Part of a small language model's weights: MLP 256 GELU, 4715 steps.
Each number is 128 + 32 x the weight over its row's rms, rounded and kept within 0 to 255. Layers, rows and columns count from 0. The size above them is the row's rms in percent of the matrix's.

# layer 4 attention output (transposed), 64x64, rms 0.0893, rows 1-31,33-63, columns 0-63
size [111 107 122  95  96 112 103 103 120 107 101 109 100 103 102 111 126 116  95 111 105 110 114  96 109 117  98 113 117 102 109 100 101  87  91  99  92  97 111  84  94  99 100  96  77  91  92  89  81  99  75  84  93  85  85  72 105  92  87  93  93  85]
[[ 76 167 114  63  70 132 116 194  93 169 133 132 114 148 193 192 177 145 109 110 149 121 110  90 109 151  87 160 188 132  77  89 124 165 104 156 129 209 129 149 142 169 125 158 124 109 119 162 130 126 131 115 134 101 103 133 107  92 136 136  84 105 115 129]
 [102 169 125 154 152 124 146 157  91 192  97 150  88 159 110 195  72 205 150 168 164 111 126 117 111 120  76 175 171 125 106 133  95 100 105 114 127 121 163  79 131 121 181 140 106 138 149  98 147 101 156 108 118 158 145  92 120 145 145 123  94 169  91  56]
 [113  94 139 124 159 139 136 142 105 172 127 129 114  95 112 143  32 136 143  83  92 180  88  99 132 129  94 147 123 140 113  71 174  99 166 111 148 114 181 151 158  91 145 123 140 100 143 155 155  81  88 189 132  86 118 114 165 103 118 137 152 145 134 222]
 [149 125 151 173 197 125 123  89 148 101  74 162  93 126 129 122 124 111 126 108 138 109 115 156 138 151 107 161  99 101 169 115 133 150 127 145  55 146 161  95 168  72 144 122 100 179 152 125 164 120 158 143  78  89 175  27 107 158 160 173 121 107 110 148]
 [132 101 107  90  90 102 165  64  92 154 151 128 207  97 126 176 142 191 128 167 133 104  75  81 122 160 120 133 166 172 136  82 157  79  67 135 157 152 137 106 133  58 164 143 117 139 110 102 141 131 133 132 131 114 162 122 105 131  88 171  90 111 161 116]
 [120  77 128  63 129 138  96 108 120 105 149 190  82 147  96  87 145  67 119 197  80 150 150 156 172 113 164 137 170 125 100  96 141 127 159  88 138 132 118 170 157  93 125 160 149  68 142 121 140 141 164 153 124 132 172  99 122 109 155 203 123 169 158 106]
 [102 151  96 103 102 137 105 181 139  79 154  85 128  86 120 112 159 134 135 168 124 139  77 177 141 155 146 156 123 114  71 118 151  88 156 160 142  22 106 160 143  70 115 117  72 110 111 138 106  99 168 115 130 121 169 126 187 130 138 108 177 147 172 132]
 [148 142 187 139 169 110 145 141 134  88 109 107 122 138  81 113 100 110 217 126 102  88  77 131 111 145 160 109 159 146 146 107 141 195 112 130 185 150 105 140 142 156 106 206  83 165 161 124 135 184 117 168 128 108  60 131  86 107 144 106 157 126 137  99]
 [124  79 131 175 107 167 100 157 141 167 158 105 176 112 118 108 186 131 154 137 111 111 147 114 125  80 100 182 141 161 109  93 143  97 164 160 130 181 110 132 143 166 141 103 117  90 193  88 136 101 141 129  71 155  86  69 133  87 109 180  88 121 136  66]
 [125 187  76 108 181 122 164  77 117 142 146 112  59 110  98 160  89 173 119  79 128 168 209 138 174  86 138 152 130 150 126 120 152 191 136 158 136 126 122 183 116  55 121 121  91  96 108 140 118 144 119 134 112 124 154 177 114 142 104 120 126 115 163 168]
 [160 212 155 163 152  57 141  97 142 122  69 168 130 127 168 114  85 108 107 115 112 155 148 121 114 170 147 149 132  85 152 128 110 125  63 169 165 128 125 130 127 135 156 139 154 103 183  89 103  98 133 133 202 130 121  88 148 178  84 104 123 178  97 130]
 [155 119 119 170  75 190 127  93 115 135 160 134 143 122 180 155 128 100 134  75 127 192 104 144 109 103 158 164 103 138 129 175 167 122  92 146 140  88 148 126 154 145 165 120 109 165 100 130 132  85 116  66 147 185 106 196  78 125 142 130 118  80 202 128]
 [159 137  96 122  91 119  79 159 133  68 153  96 107  81 155 189  61 129 142 160 142 115 159  85 114 148 150 169  92 149 202  95 139 209  99 125 116  80 139 106  89 150 145 129  64 103 114 150 129 119 148  72 170 117 122 135 134 145 138 131 140 116 152 166]
 [192 157  81 105  89 116 157 123  60 144 144 122 128 108 169 117 171  97  80 116 163 145 127 105 117 117 161 154 108 118 109 144  76 193  85 133 122 132 172  78 124  91 164  73 139 111 192 127  91 134 104 106 152 146  86 113  82 126 108 137 202 149 134 112]
 [ 44 173 125 126 136 112 144 117 102 112 151 106 129 127 145 181  83 120  70 130 128 153  88  66 121 147 154 139 136 165 160 129  91 132 109 206 111 141  71  92 130 164 168 135 174 178 180  91 148 134 134 105 103  93 150  91 183 116 142 111 129 175 137 150]
 [128 145  79  99 161 131  95 122 132 116 109 110 152 120 105  91 126  95  86 124 114 158 175  81 160 138 114 170 130 128 163 160 165 126 138 118 120  95 132 125  76  97  85 146 157 123 195 115 109 171 140 233 116 115  82 106 109 156 102 184 148  68 151 180]
 [134 133 120 126 179 187 153  90 145 128 153 228 124 125 129 143  93 190 120 118 101 134  91  88 141 146 146 132  94 101 163 103 150  71 156 119 109 103  97 131 161 130 116  69  68 181 131 106 152 162  77  98 102 127 139 138 136 143 183 116  83 163 118  90]
 [156 113 144  56  97 125 145  55 132 141  98  80  91 132 162 149 106 106 122 121 151 116 108 105 188 199 142 111 131 173 117 164 135 115 146 153  87 180  79  99 162 112 139 142 130 115 117  73 121 124 147 172 130  64 160 120  87 122 165 113 201 139 110 115]
 [145 136 151 145 130 112  85  95 100  99 165 166  80 101 157 131 138  97 121 122 136 133 113 104 153 157 121 134  95 133  50 121 193  96 118 171 118 116 135 151 171  92  91 157 168 100 218  90 175 106 178 114 106  73 157 116  92 164 120 108 172 112 108 162]
 [139 130 145 102 163  96  98 133 141 124  86 184 181 136  90 153  87  77 106 134 152 220 151 133 164  95 104  55 127  94 136  97 162 140 135  82 131 152 147 109 128 184 151 122 109 133  71 144 204  81 172 103 133 120 101 147 132  98 134 120 163 123 136 128]
 [128  77 119 111 113 147 134 120  80  96 118 145 102 195  84 158 194 158 122 112 136 151 107 108 119 138  84 133 120 184 192 174 122 118 101 113 133 122  94 152  68 126  98  81 103 129 134 134 111  72 136  99  80 127 161 192 131 105 153  98 157 175 157 187]
 [167 167 117 195 113  86 178 133 114 122 114 158  87 113  97 128 143 145 125 123 120 130 126  94 165  51 107 116 171 128 122 149 129 109 115 145  81 106  95 127 117  75  98 175 150 191 125 144 117 130 104 119 183 129 127  51 135 169 104 154 183 136 187  79]
 [108  99 124 162 137  79 123 121 138 110 112 111 146  73 111 164 188 207 140  68  82  88 104  88 107 130 158 144  83 168 113 138  94 160 111 110 131 150 137 167  65 139 111  76 122 108 132 104 182 131 150 163 158 104  91  91  81 121 153 137  99 116 168 173]
 [101 117 103 149 151 133 111 113 124 147 131 187  77  45  84  77 111 120 178 148 139 112 158 129 113 167  97 117 131 120 122 136 180 134 138 157 172 109 152 133 139 114 130 168 195  96  77 102 148 126 152  99 139 102 220 137  62 160 150 143 122  84 134 106]
 [191  91  87 129 162  80 131 136 140 139 105 108 105 182  98  86 120 145 160 134 131 162 124 109 120 132 177 107 140 124  87 114 197 161 110 108 125 116  81 160  77 178 174 139 100 109 177 194 103  87 140 115 165 155 157 112 161 167  99 193 109 134 148 144]
 [114 109 169 109 153 134 176 155 117 164 118  62  90 106  88 112 156 119 102 107  85 183 115 171  75 193  88 132 113 120 142 127 151  75 133 167  88  80 180 153 157 161 126 144  91 174 104 142  93 161 118 130 102 158  65 118  84 137 124 129 169 142 113 162]
 [ 98 147 200 134 131 163 108 158 165 153  96  94  85 106 158 134 117 158 136 206 183  85 122 121 151 107 125 125  78 147  94 180 116 155 165 125  91 118 150 133 137 140 110 128 115  72  61 194 132  95  96 100 142 111 135  79 152 118  93 171 117  81 144 143]
 [117  53 161 174 114 120  91 116 130 171 115 101  90 179 157 148  98 136 109 128 104 120 185 151 140 136  66 120 138  37 104 191 106 130 132 136  98 138 135 128 136 148 104 147 157 108 121 146 155 164  99 200  72 140 122  98 105  99 138  91 159 169 168 119]
 [153 109 115 111 113 136 134  96 123 153 112 130  98 183  62 143 146 171 123 101 139  90  67  67 176 152 132 103  84 113 124 152 100 179 169 124 166 168  98  86  71 169 173  71 126  51 112 135 166 126 141  96 129 123 107 108 120 109  82 100 152 133 117 112]
 [137  95  98 151 140 182 116 101  91  88  80 154 124 143 143 153 147 100 108 106 103 158  89 109 158 134 131 191 134 139 154 159 138 174 119  62  96 152 144  35 164 149 145 180 176  55  99 103 158 135 131 128 145 164 131 188  99 112 125 166 135 138 128 132]
 [ 96  84  92 159 138 103 109 181 175 156 152 145 132 165 154  93 139 157 106 131 151 179 126 172 121 143  66 149 143 164 112 175  94 148  92 195 119 124 138 112 175 126 101 152 104 148 106 141 107  48  50  94 162 140 134 152 134 115 115 145 154 104  97  77]
 [151 149 146 175 137 126 130  73  84 109  81 135 119 168  96 139  56  83  89 140  87 168 146 133 176  97 129  88 104  97 146 129 195 112 176 102  96 138 134  98 156  72 137 124 142 152  87 143 156 106 162  88  78 115 151 146 177 142 109 136 161  74 156 144]
 [133 125 156 167 109 112 135  57 174 122 189 159 190  87 147  79 157 117  88 133 103  92 145  48 107 163 131 111 122  98 203 139 133 111 120 159 113 136  99 204 140 147  92  75 125 111 145  88 159 161 125 150 135 124 115 131 116 131 100 119 114  75 151 117]
 [183 156 169 142 128 140  48 125 131 105 116 106 146 146 145  71 209 136 102 120 153 103 165 132 128 121 156 103 167 151 109 185 122 147  81 106  71 139 129  90 103 120 155 130 130 160 104 137  78 182 160 128 150 195 125  64 148  90 100 147 114 133 120  97]
 [ 82 109  88  92  92 135 126 167 123 112 171 179 189 115 107 149 121 100 107 136  83 130  98 159 109 121 171 118 124  96  75 119 129 115 137 135 156 130 121 150 154 169 134 125 156 109  78 185 145 105 104  88 144 160 129 218 194  83  72  94 129 121 150 171]
 [135 176 124 119 126 121 175 134 102 114  75 131  37 151 114 154  84 133 145  98 153 125 164 109 132 126 206 153 117 159 136 158  93 183 128 152 126  96 108 179 102 167  73  94 145 104  87 130 156 104 101 119 137 122  93 153 128 145  99 105 166 134 126 217]
 [118 101 159 205 154 104 104 134 115 133 133 111 211 151 162 109 120 201 164 110 158  52 126 142 120 131 133 125 139 117 144 131 155 127 132 169 115 122 140  86  34 158 150  79 134 126 114 136 138 124 107 152  98 166 162 195 127 153 118  82 102  88 143 116]
 [123 150 123 135 184 148 137  73  99 138 150 153 205  91 151 140 138  85  97  79 101 121 162  71  85 124 144 120 122 163 170  68 116 109 117  81 164 155 132 109 158 196 184 141 159 146 128 134  96 128  99 153 178 114 122 133 154 156 104 147  57 130  99 136]
 [ 88 173 106 127 167 134 161 125 152 184 168 103 160  96 135 130 146 122  85 128 145  88 141  72 147 140 159 140  88 140 145 192  81  63 146 122 124 150  86 128 124 119 103  58 126 120 114  95  90  98 207 163 154 107 166  86 130 171 143 163 121 118 103  94]
 [105 153  69 142 105 101 128 106 191 113 126 214  98 138 192 171  84 158 170 126 184  66 163 121 134 163  99  83 112 106 152 119 166 140  84  81 136 101 119 151 105 127 140 163 118 122  98 153  98 159 141  93 117 118 113 122 139 167 142 107  66 134  95 153]
 [112 147 130 123 109 118 150 155 164  66 147 121 179 150 156 108 175 102 111 142 140  85  76 161  96 173  95  98 122  86 181  86 134 107 130  70 124 145 189 100 162 195 108 122 176 130 143 113  96 137 137  85 170  63  70 138 134 126 174 115 135 120 113 120]
 [126 138 114 145  96 148 131 137 155 170 154 134 114 141 101 187 143 162 184 139 161 105 123  89 162  82 115 133 159 176 165  95 182  83 158  94 102  92 105 145  81 117 120 116  56 197  82 147 137 135 114  84  78  87 137 182 108 125 133 129 143  83  99 100]
 [125 141 125 138 196 117 115 149 107 141 120 124 115 101  73 147 110 210 114 219 166  69 101  85 118 148  91 181 183 152 118 116 102 161 143 167 131 121  68 152 124 128 121 136 141 114  68 182 130 143 105 156 109 138 131  92 130 174  95 146 104 141  98 131]
 [123 107 147 165 166  83 115  95 138 156  75 209 133 192 132 136 119 154 166  65 133 148 112 114 168 118  92  79 174 106  93 119 137 128  25 180 117 176 110 156 106  95 173 133 141 126 138 136 132 132 155 142 102 105  99 106 126 115  86 123 135 145 128  93]
 [ 90 147 126 198 186 132 130 126 163 120  75 122 174  93 105 119 106  84 164  83 184 136 194 112 135 109 139 108 109 150 162 181 176  75 134  86 167 120 116 146 131  96 142 120 118 145 110  58 151 138 113 133 124 136 132 137 130 153 113  98  37 145 109 152]
 [147  95 151 124 168 182  34 125 170 123  99 157 148  92  98  73 144 111 142 100 115  79 121 193 188 153 136 122  95  80 105 104 138  89 149 124 154 118 162  97 144 128  90 127 141 111  97  96 131 117 103 202 161 134 154 127  88 126 101  80 145 129  89 143]
 [109 142 156  87 164 171 157  82 109 141 137  75  57  87 120 177 106 160 171 159 120 100  68 120  68 141 195 133 113 138  77 142 111 124 140 150  84 112 175 147 147 160 192 109 141 101 120 120 125 101 147  89 123 150 115 132 157 132  95 129 105 148  60 112]
 [111 144 130 178  76 102 120 147 110 115  87  78 108 114 130 142 146  36 153 155 133 137 159 174 102 107  80 108 174  99 116 191 139 145 134 153 159 169 178 128 102 105 143 189 146 102 156 153 133  89 158 172 189  68 130  99 108 136 100 126 120  96 122 110]
 [147 133  86 125 121 152 145 128 123  76 191 198 140 133 129 151 162 172 174 126  78 154 193 133  93 108 115 116  87 102 115  97 140 137  94 113 131  44 189 161 110 150  85 124  70 104 157 144 156 133 101  99 131 112 119 188 106 155 116 178 103 129 127 124]
 [134  89 119 118 160 131 125 117 194 164  92 123  91 166 105 148 136 212 115 153 115 132 108 138 119 111  85 135 148 113 139 143  42 139 145 105 144 239 127 102  85 149 150 139  99 130  94 154 143 145 115 141 130 108 107  80 121  92 189 148 175 149 156 115]
 [121 121 107 122 145 140 138  93  69 108 119 131 112 215 126 130 117  82 144 114  89 132  94 190 150 189 167 169 142 153 126 158 102  76 124 118 123 162 132  77 160 114  87 144 194 129 172 107 125 138 140 147 126 129 113 100 187 121 219 134 106 134  86 131]
 [103 186  94 108 125  93 156 157 196 116 111  61 164 119 163 171 109 121 135 140 119  82 120 112 131 102 154  99 111 127 102 144 160 199 128 137 158 168 188 108 111 108 141 109 108  73 174 136  67 167 176 115 158 142 100  83 160 146 135 128 130  76  92 136]
 [175  80  95 114 184 136  54 130 178 139 125 128 145 151 148 161  75  95 166  97  92 161 129 173 100 224 119 146 161 128 133 112 165 117 152 101 121 111 140 157 108 156 151  97 106 114 133 179 135 117 131 109  55 135 102 138 109 102 135 161  85 113  88 162]
 [166 148 150 107 101 129 148  94 115 139  84 150  63 134 147  86  96  95 121 179 156  98 193 126 199 132 114  91 162 136 167 158 136 146 106 195 131 115 118 139 132 109 144 135  69  82 172  69 135 100 115 121 139  97 155 156  60 154 146 101 142 143  84 108]
 [121 152 160 147  87 159 167 112 165 115 151 120 123 198 155 136 102 112 134 103 141 128 102 114 200 106 120  97 150  94 147 128 159  41 151 115 135 136 135  92 113  80 178 134  97 129 182 167 104 145 111 184 136 183  81 109 151 102 134  86  84 146  69 116]
 [ 83 111 182 165  98 167  73 144 132  91 132 115 134  30 164 162 152  93 128 171  76  98 135  92 116  74 108 195 142 148 128 114 119 168 132 159 168  90 166 136  58 102 136 135 108 136 121 111 176 135 161 170 105 130 124 103 141  95  99 131 127 127 111 126]
 [102 129  99 203  97 106  84 132 130 145 108 144 153 161 127 162 128 160 167 134 158  82 126 131 153  83 161 151 140 106 106 109 136 120 141  90 131 106 114 125  42 106 110 165 126 113 183 130 190  46 179 113 168 120 132 113 146  91  90 106  83  75 152 114]
 [145 153 112 119 146  94 157 128 122 132 117 119 155 153 123 147 141 135 123  80 159  94 102  81 139 167 145  76 158 140 126 109  90 110 132 118 174 185 109 149 150  70 135 136 159 106  96  37  72 154  88 125 160  74 111 131 108 120 177  77  99 149  46 144]
 [ 92 184 149 117 151  95 151 125 132 133 109 182 103  93 157 115 105 142 122 119 137 157  64 105 111  87 154 131 170 155 197  74 136 160  98 137 100 133 175 117  82  41 103 145  98 163 123 143  97 143 141  90 146 106 161 134 175 203 123 126 137 121  81 126]
 [ 83 198 140 186 196 136 106 151 142 107 112 142 168 138 116 137 122 125 136 149 103 122 138 182  84 121 154 133 198 152 115 106 131  79 115 142 128 136 101 128 120 101  44 132 137 207 117 134 106 135 101  98 101 139 153 131  95  90  68 150  93  94 165  86]
 [101 108 112  95 100  80 101 152  84 141 143 113 154  68 103 104 125  73  85 107 190 133 136 193 110  96 131 144 141 144  94  81 127  87 134 134 113 151 143 139 160 148 122 180 167 181 139 119 107 115 132 162 143 100 109  80  99 124 175  68 121 213 156 140]
 [147 137 157  97 153 156 120 122  84 120 102 121  63 152 102 168 127 104 105 152  92  75  97 130 127  88 177 180 101 137  93 136 101 158 139 110  96 151 141 132  77 113 120  88 125  92 108 141  93 196 167 121  74 162  94 170  63 116 140 140 129 148 106 206]]
# layer 4 attention value, 32x64, rms 0.0702, rows 2-31, columns 0-63
size [106 100  87  92  96  98  99 108  96  96 107  98  88  96 102 105 102  90  94  95 100 113  93  96 113  95 100 111 108  95]
[[110 132 100  73  92 148 136 126  82 131 116 113 142 113 176 170  68 129  94  95 131 126  80 138  81 141 194 121  99 155  88 136  99 163 129 133 181 134 148 110  69 105 180 162 126 152 146  93 127  66 150 117 139 196 134 124  80 152 129 155 133 153 140 200]
 [129 109  65 147 130 144  80 131 123 148 109 155 150 155  73 129  96  79 106 114 131 170  61 161 133  93  85  97 146  82 142  43 173 178 138 146 127 134 197  87 146 125 145 130 122  95 133 134  94 146 132 138 145  60 138  94 130 141 142 117 172 114 154 180]
 [201 128  86 136 129  89 140  95 102 174  85 140  82 101 111  69 148 106  85 126 114 135  82 155 147 134 130 142 132 101 137 184  81 173 123 185 129  89 133 117 135  87 155 170 116 138 184 146 119 163 174 147  97 156 168  41  95 117 154 125 120 113 116 136]
 [154 134  81 129 164 100  91  97 163 114 120  76 195 179 135 144 128 143 148 111 100 170 166 122 115 141  97 147 109 197 110 120  75  84 112 175 144 194 144 103 102 102 117 155 123 144 136  94 136 144 116 186 153 126 105  61 147 122  65  83 135 125 170 102]
 [150 117 153  60  49 133 106  98 121 151 165 148 106 239 122 149  97  87  76 181  87 180 130 115 125 111 148 179 132 124 115 114  90 137 128 124 112 120 100 149 119 130 117 154 133  88 126 131 144 127 154 130 170 144 109  54 174 121 140 163 162 103 128 113]
 [125 159  99 114  65 117 136 109 159  85 128 125 144 135 158 128 162  60 174 120  96 157 109 210 171  90 145 120 139 124  75 159 150 107 140 127 127 181 103 112  94 108  53 141 104 149 149 133 164 139 192  84 107 108 187 112 115 131 139 124 173 170 142 103]
 [179 137 143 149 123 149 146 121 107 133  80 118 111  55 123 130 100 175 187  96 135 149 135 117 128 108 138 100 169 147 133 154 136 161 129 127 186 122 129 122 100 137  79 181 153 118  31 119 123 133 135 120 175 120  62 139  35 141 153 102 177 119 118 142]
 [102 121 137 143 126 131 160 160 114 135 157  70 133 139 153 112  94  83 149 172 179 193 118 180 126 100 158  72 167 129 120 164 107 103 198 149  98 106 116 138 125 148 136 169 150 130 165  55 105 140 129 122 176 131  44 117 174 109  73 143 127 142 107 121]
 [110 163  98 101 145 124 101 127 107 178  97 122 129 152  77 125 182 184 123 108 141 143 140 175 170  12 110 153 149 117  95 169 115 156 139 177 121 169 137 110 119 128 156 115 101  93  78 148  83  91 116  90  92 127 185 139 111 128 138 173 124 162 115 108]
 [100 170 132 146 170 111 168 173 146 110  84 105  87 109 162 178 113 112 121 124  97  88 129  97 114 143 174 132 104 173 106 101 142 224 148 156 174 169 119 163 130 162 136  72 177 123 112 149  89  99 102 125 125 127 165  83 147  87 116 115 107 136  67 169]
 [106 123 171 192 124 147 104 140 148  75 158  77 131 171 187 140 149  82 102  42 174 188 145 125 111 136 173 149 117 120 107 112 117  83 150  95  96 151 160 128 155 110 126 169 125 145 141 121 157 103  86 108 128 138 155 167 112  75 128  75  90  89 160 116]
 [129 137 110 142 107 150 124 142 168 123 156  66 124  86 161 164 129 172 179 145 124  72 166 149  71  82 103 171 167 136 154  71  88 137 188  88 125 142 139 113 156 122 136 134 119 143 145 194  95 141 159  66  78 102 144  86 124  91 127 118  95  95 134 170]
 [122 191 117 129 119 144 168 240 150 147  84 140 146 149 115  73 177  98 144 144  80 117 184  93  93 147 164 116 122 160 104 102  94 133 119  93 152 161 138 152 162  79 117 105 112 104 130 109 110  96 108  88 143 134  75 147 112  59 104 114 123 161 144 126]
 [138 120 105 154 151 116 161 118  61 129 106 107 142 146 109  92 111 162 138 129 105 124 137 114 164 131 166  98  95 145 170  69 118 204  85 102 142 171 131 131  75 119 150  84 153 102 141 150 200  81 209  95 104 130 158 115 163 107 100 133 147 133 180 173]
 [160 122 115 159 136 142  92 161 187 123 103 103 148 151 109  93 128 109  90 189  85 200 194 149 160 124  98 125 125 107 152 102 138 153 129 136 168 119 145 114 138 124 175 142 108  73  31 125 152 169 119 176  92  68 148 113 134 161  88 134 121 137 121  97]
 [132 171 113  78 148 109 122  97 134  96  87  94  84 111 185 151 125 168 132  83 149 119 101  52 158 164 150  67 101 134 115 118  95 165 171 171  73 104  87 106 159 112 149 140 123 151 147  96 162 178 139 101 128 147 206 104 131 164 174 142 125 144 141 135]
 [161 112  93  48  74  92 134  67 157 125  80 135 146 108 160  79 146 156 117 170 128  99 158  81 164 136 161 179 106 200 166 131 113 140 150 138 147 174 104 113  87 111 142  85 167  88 161 159  95 102 121 130 110 114 139 143 139 102 139 117 140 128 184  87]
 [158 141  95 137  98 109  54 125 106  96 160 110 185 150 116 116 110 114  84 130 129 166 106 117 146 124 128 166 154 162 175 129 115 172  87 161 104 136 126 144 111 145 151 141 204  41 169 113  86 147 189  92 103  81 141 147 109  96 151 115 141 102  71 113]
 [149 132 120 115 109 150 113 122 124 158 151 175 171 117 175 115 142  85  92 105 170  95  99 110 102  69  85 142 114 110 183 101  74 171 116 141 110  94 132 125 163 209  97  87  73 189 155 144 126 130 152  97 156 150 120 158  80 167 130 113 132  63 150 116]
 [ 97 150 157 103 132 153  91 131 179 127 138 130  93  97  91 205 118 128 119 136 186 138 132 100 122 107  63 125  86 154 160 174  93  94 141 135 115  78 150 123 150 109 138 135 125  78  94 102 115  51 165 134  94 168 151 158 138 152 112  94 127 178 205 114]
 [162 100 161 170 114 111 168 146 100 112  58 116 128 186 164 120  78  96  82 141  97 137 170 116  89  69 109 125 139 140 122 176 133 163  75 159 134 190 127 141 126  73 150 168 115 178 134 104  88 139 125  59 134  93 149 115 154 165 120 125 165 149 116 103]
 [126 110 127 133 206  76  94 131 148  98 107 129  99 100 107 109 155 178 161 161 179 118 133 118 122 142  84 143 153  79 120 129  71 118 173  81 173 160 135 139 118 139 160 174 199  72  79  95  99 175 105 129 142 100 103 122 174 146  89 137 149 143 147 162]
 [108  95  65  75  89 138  96 105 107  88 142 140  93 127 152 122 198 133 167 138 120 142 111 187  73  87 115 151 119 137 167 142 109 190 104 213 128 139  48 124  90 158 152 154 156 115 118 157 110 155 137 130 140  96 116 113  99 119 172 138 116 131 133  84]
 [169  85 121 133 127 101 113 165 177 166 121 125 103 159 125 162 112 137 121 187 160 138 128 166  76  79 128 105  97 137  79 105 172  78 141  92  90  90 113 152 193 182  82 176 153 149  73 178  90 102 131  93 107 124 151  66 117 146 126 118 127 140 147 132]
 [ 99 153 140 117 147 127 161  93 101 123 132 118  96  83  60 127  88  79  78 118 113 194 134 126 133 195 106  95 128 137 175 112 164 104 163 137 152 165  97 123 197 153 161 157 100 174 109 144 157 143 101 129  92 103 140 138  68 115 153 112 210 145 137 133]
 [105 146  96  88 124 148 112 177  66 113 135 140 149 102 132 130 103 112 185 135 162 131 135 171 123 101 117 169 143 113 101 231 178 179 120  93 122 183 136 116  61 140 104 164  76  94 157 197 115 144 101 127  80 155 107 116 126 132 121 128  96 123 124 137]
 [157 127 154  87 128 165 117 118 109 142 133  92 107 133 143 156 100  86  78 126 106 102  97  72 142 142 125 109 128  67 111 195 178 160 124 118 233  90 142 159 140 106 165 149 143  93 180 179  87 136 109 146  78 125  95 143 145 102  95 164 134 134 143  87]
 [142 110 139  91 151 133 119 139 130 121 116 132  64 130 121 126 112 172  96 153 152  54 115  98 104  80 145 219  79 170 112 155 157 147 161 123 111 103 176 193 134 155 105 123 148  94 139 122 156 162  99 134 105 142  76 140 102 139  84  91 130 140 198 178]
 [155  74  87 166 142 164  99 144 137 103 145 127 130 148 132  82 201 134 154  90 141 107 130 128 138 150 160 182  85  76 187 111 121 173 159  74  98  72 139 118 153 136  92 113 106 113 152 117  52 114 128 156 149 181 130 157  96  89 135 177 134 138 170 126]
 [ 91  91 203 182 126  90 174 141 170 149 165 112 199 129 120 132 114  99 110  89 138 165 112 111  93 161 101  93  92 168 154 143 134 139 103 138 106  93 163 171  95 124 132 182  55 148 173 139 159  90 113 134 102  97 109 120 150  97 162 118 109 120 107  76]]
# layer 4 MLP up, 256x64, rms 0.102, rows 0-6, columns 0-63
size [ 91 100  88 109  95 101 114]
[[153 139 129 141  95 123 145 100  71 157 130 149  79 199 112 137  85  95 147 166 141 145 132 133  94 118 137 103 123 124 119  85 246 108  91 141  92 131 177  79 102 186 161 138 141 153 121 155 128 134 105 146 139 132 166 111 126 117 140 130 219 142 116 110]
 [ 80 112 132 135  67 178  66  82 102 129 101  69 113 103 105 158 157 136 128 177 150 149  90 107 126 178 106 174 106 104  91 122 176 159 127 125 150 143  39  96 140 140 109 186  73 111 118 126  94 142 144 106 164 136 139 113 158 159  94  86 127 120 114 150]
 [135 148  80 156 117 166 202 195 131 154 138 148 138 136  89 109 160 133 154 124 135 136 188 114  84 137 113 128  99 175  98 124 175  85 179 130  62 152 152 148 135 144 152 112 170 194 150 152 137 124 110 129 148 143  92 154  98 135 122 168 169 113  49 157]
 [177 130 154 132 123 126 108 190 118 118 128 105  75 146  70 135  56 207 147 105 129 150 182 124 121 175 102 126 143 126 171  96 127 162  76 134 110  90 180  74 131 104 121 107  94 183 128 137  87 126 133 106 113 141  87 174 106 161 119  68 149 152 123 123]
 [149 113 148 199 142 102 148  69 156 147 195 170 123  81 185 127 162 109 123 153 126 127 142 156 157 109 169 113 109  92 146  84 185  83 150 113 106 101 103 181  87 114 154  92 141 116 113 135 133 161 126  70 110 149 100  66 161  78 157 165 118 146 146 111]
 [149  99 140  89 161 180 141  78 115 155 117 126  83 120 104 109 114 177 125 122  79 197 113 145 163 132 152 120 139 130 118  90  92  79  87 128  80  77 186 148 183 136 119 137 144 106  91 122 116 156 136 129 100 170 134 170 127 126 180  93  72 128 105  53]
 [158 108 148  94 139 162 167 123 103 129 104 114 126 132 206 150 100 187 167 126 133  43 125 125 164 140 120 164  91 156 179 102 139 176 150 139 194 134 160 193  92  96 101 141  85  80 141 154 132 107 123  86  90 145 106 149 141 118 118 115  84  85 152 122]]
# layer 4 MLP down (transposed), 256x64, rms 0.102, rows 0-5, columns 0-63
size [ 84  86  72 101 101 113]
[[144 187 135 113 120  84 125 193 131 164 114 129  74 156 145 113  85 100 133 189 107 135 190 112 135  91 151 163 167 129 149 132 192 132 107 133 119  94 195 121  97 131 131 154  91 143 166 158 121 140  92 158 115 112 133 171 143 118  75 190 196 136 131  93]
 [138 192 109 180 128 121  88 173 165 151 106 149 101 119 130  89  79 158 167 167 139 139 147 181  84 170 117  83 108 126 107 143 192 146  90 106 122 186 138  69 160 131 118 148  69 142 128 178  86 167 145 149 105 158 132  97 126 105 140 107 107 140 137  68]
 [ 90  95 137 135 145  58 149  61 117 102 176  87 106 170 170  83  90 134 103  99 146 159 108 142 137 152 109 153 176  90 171 112  86 155 128  80 176 116  98 149  50 163 116 111 126 107 131 134 196 138 160 149 101 116  92 163 137 141 124 132 112 153 173 132]
 [ 98  91 113  98  95 118 105 112 110 160 184 113 110 106 101 162 164  88  77 136  99  76 168 203 116  90 138 134 142 144  86 113  66 105 148 140  63 161  61 129 104 103  93 113 150 101  93 112 150  99  91  97 148 107 122  80 127 119 100 135  83 116 105  87]
 [160 141 115 175 178 138 140 150 168 177 123 135  94 124 168 173 145 129  84 136 126  67 125 144 126 111 139 107 144 151 161 126 128 100 169 144  68 103 112 171 107 107 114 139  58  58 168 134  95  93 142 131  70  75 127 150 106 111 106 146 158 211 149 147]
 [137 110  83  68 124 181 144  89 119 112 165  98  87  95 114 131 117 113 139 129 125 155 132 132 141  71 158 135 167 136 132 131 102  93 160 134  74  67 110 118 176 116 120 147 163 140  90 113 177 187 142 103  76 162 157 143 188 128 194 106 100 111 149  60]]